Weights of a small transformer language model.
Size: 8 layers, width 256, 2 heads of 128, MLP 1024 squared ReLU, vocabulary 4096, 8.39M parameters.
Architecture: rotary positions, untied embeddings.
Each number is 128 + 24 x the weight over its row's rms, rounded and kept within 0 to 255. Layers, rows and columns count from 0. Numbers have three digits each. The size before them is the row's rms in percent of the matrix's.

# layer 4 attention query, 256x256, rms 0.0583, rows 179-220, columns 96-127
101:137099144073108148081155140142132139126063121168140120132145080147122115150136130151185139145156
100:124151088134131136141102148101121091118131150114113136131114102116089119135135138152135118131091
097:113129135110122096125146094126118122099129166111129143096149069134130131173120130131104115113146
094:087108144149101123165129113144151118118163140112104136136122112130078115129103104093094138163093
096:127128156143107184153106140117164142136066144103127091167127150117104164111107115122153131144144
091:137159156178120120120065150092120171133169093125144101137128124145138152117119121131159123157127
101:125151128095111121108156141135147090114141108141130150110115154112141120102119131116099131131181
092:130136143148095127110127092113134090141083168109128167093154109113110099109113153128118141146097
091:141117115113147114118144148145136138113108119069123126127171125132155130131133146111143110088181
103:136140091109165166142137130133183140114098129148116122148112113132114122123104149137105107142145
097:129126154187138104156093106153108112109084109135159117125132127113152112164104142112106111130104
092:133123140162174097113092146098085139173162105109197132112117143113144102107116102118162103120116
094:135127145166156126136179093154099114154161144117132105110144124102145128129117144142109128102120
088:157157123089106168135118143109154106097101112122132102108177106117084124131121123158104141111140
099:133131126086131168142100154132166149150145098102148126148117128133115139133121131122109117135116
102:126140164136103128081144176187143130146119113121115128133102158130183153083135178131178105138116
098:137114137149152064143130103156075116136158154115107118169145159090157139161158118147127113085168
093:154170137144121123126170160148147150098107164126111142101146124132147105118152096141138118118130
094:116132147087137118138132132092117139141111134147155122127139145092119146115128114168138124111164
096:156092147176139126132091116138085127106128135144128119097161122122153122161100095150110140135101
096:144154115143152179157140134091111154116113144110107113130093104145116136217162110115122098126104
100:118116112128152211145121181163157131099119117124150129168153171147158136146093157130127089146122
094:140115113162138101128100148131097142147219148137131146108099117129180136134199084176111094135104
097:133110136122083085087124107069108155194131125158126140141128129141140139130110128100139164117120
103:126120098141132156119126090124132140096134138127146153149119086120098136102108102141134146094166
092:133139142125102131107145130105136108141098134089139126107145115130080099111124128099147112072107
097:119128094063134122135089163088135141132135125136100109126121111124135121095092186133118157091096
101:127145082127162168145162098144151137134111116110100148132134099102143145150101196120169087143148
090:119107142157140117097167144100113141128138153097152118140144145132119126148122122134175095167131
096:119126122124184124139088108128087123135152163139175105115155142153129098114106086132152095073186
096:088133082090126152119161118106142138157108115145105119109123163136105166120134219109149142128107
090:126141100108095142107150096136170084150094095087133123126100135099115136100139116176155164142145
104:152145125126110099120129161130125125103141136115140077101128125089153113112144083136084136132092
099:111118074120169121125132129135114114104119119115149099145129143122140128144149113137137112127105
101:124137184160129153120154182112164104187159116134126115138141137130108145107147153094133071104135
096:139133098156120163126142135112138137103116122096115142127114150121116133159130130107120128078149
103:105134173136140054156095107112094147126146119143091132130126133121098100110102142110104147125156
095:126132109155121145152141146096115143149154150092153147111102136144135146132163133144138130148154
101:121113144144128138133098093118108142111124139104131158085157086135093134116079121124154128162111
095:117132171152126169114136101095118145144173087148104172116108077091132150087143188113127126099140
107:106115143085152113145136073102120073150078140124116142146125074133085126114106127159152144172162
096:153153110122154143128134165130118095118130154099119132107146131113089088101123170142184088093110
# layer 4 attention key, 256x256, rms 0.0589, rows 179-219, columns 96-127
101:129123126171116096173082139143124096126080100101138111153163156154104123137141146088140131127094
099:128155122140123137147116124121108123152147121105150132132130144113122072154138108104167112105117
099:164149111093179153125138164107169135146135086129153105126133146136129129147119144114098103110123
091:155130121130139114151104117089140145158118100139124130064126156108168109145137135149143093116132
094:155130086118113124148128115140095103160097171136122127128155125125112104126166111117124148149105
090:100145114102129143131159108177112104114104135120147117081127119140079140122110103130109168122097
098:121114161163130080103169137110110139142152136143107120121134088135120102126134174145142123122122
091:119114171201140138145109098165089122149151106139160177121114134122127143118126158152148099111149
088:077155136096119109144099117110115116137175146149089093121132097123125156133138132119109161163130
101:131133139145126122124129136159116109147151131139117174066132119126157107139175096126108127084119
090:126126114135119168080100151122132137144143139108139109110089128126129157071130112130110149181143
091:160168093112095132155151112154130153132111114160124160126158113130122107119143113118135122133183
095:141105081110147109087117161132155150094099125152134125151125136160088152117129139117118087089131
082:130155135087135110146121155132140144167095120101096132130111142138101137127085163108123149136091
100:139163165156134146114151124098127168075107130115145154139112113109144131101131132117111144132113
098:141135121123101121130114116153148128138143117155145114109114097156079136154136130158115158089132
097:185114117157119153137121092121173139136137066148100130094170111181123080123130095143152093125139
096:092086153077115131115141114098108085122128138108143112143110133119109173150093172127097150176125
093:124132137120130136148129149117127122181154095132114128162143125150146100136139088104146085139130
095:167140137082119131127118163119129125164146114136132121157126165177116177125123126116116117151140
096:106164146107144167126168134126120124089130117129146105126105151090104160139097127121106177135158
097:151131123143131126113136136155100145131127146113137155078133126098130123152166157140118183096133
096:097118134097130150129172094113095118142118150142138095105124146126140149123053145115158159145153
096:107092097153133147124144074174123133121127116125139139135144135081119114112141140138159109103173
097:143155127125153177127140132133108142116150153154138092114125164140136096141114208152114112181103
090:100061136097146084122148090110125166110149123135091136148096091036130158126115134152127141169169
094:153088184122133132084153145140160135124099103101138129148123150141124119133152137104130074133135
103:095147139085126141112117154119102147114117121126096136108122155143122135093138132120115192138148
089:127105104122121102149107127145092105125110123149111092127124115117129120140149121077128124090127
093:165139093155125127148152135152123123114148138126098163153143146156109114109127099088110123149130
093:181168126131149163122075170186165125113147116119113158104144130148138094151170108123147080081106
091:118090173169121089141115145109137188141120148127105115153116101121116113102123146100113181161132
100:097106137133126124135130125104141110143136194127141139124089102130110154112105168160158112134131
094:136181105161132154146091159148164127106143148125127121080099127166136131112128107132117162148167
098:137076081107101087129159109152124108124124161085057122176140110105108125106136130137099126126144
093:130179165083122154115106137152104135111096147139138100100103126116123128134146153143085123151106
100:145094119167119138085133113149118119171114130128131142120130158080147126115134104108145097132135
093:138116098174095109104098115140089132107091121144125137223154118135123112095121102146101138099120
099:159131089173125157127089120167119122131086073127146168121133176109138125144158123092126078100153
093:141150154148149115081153101138088139156092139164131155145130139140133082120141105111118096076099
104:164121162153125138141129157148131180154120108114112127129126158154158106139130099086142109107132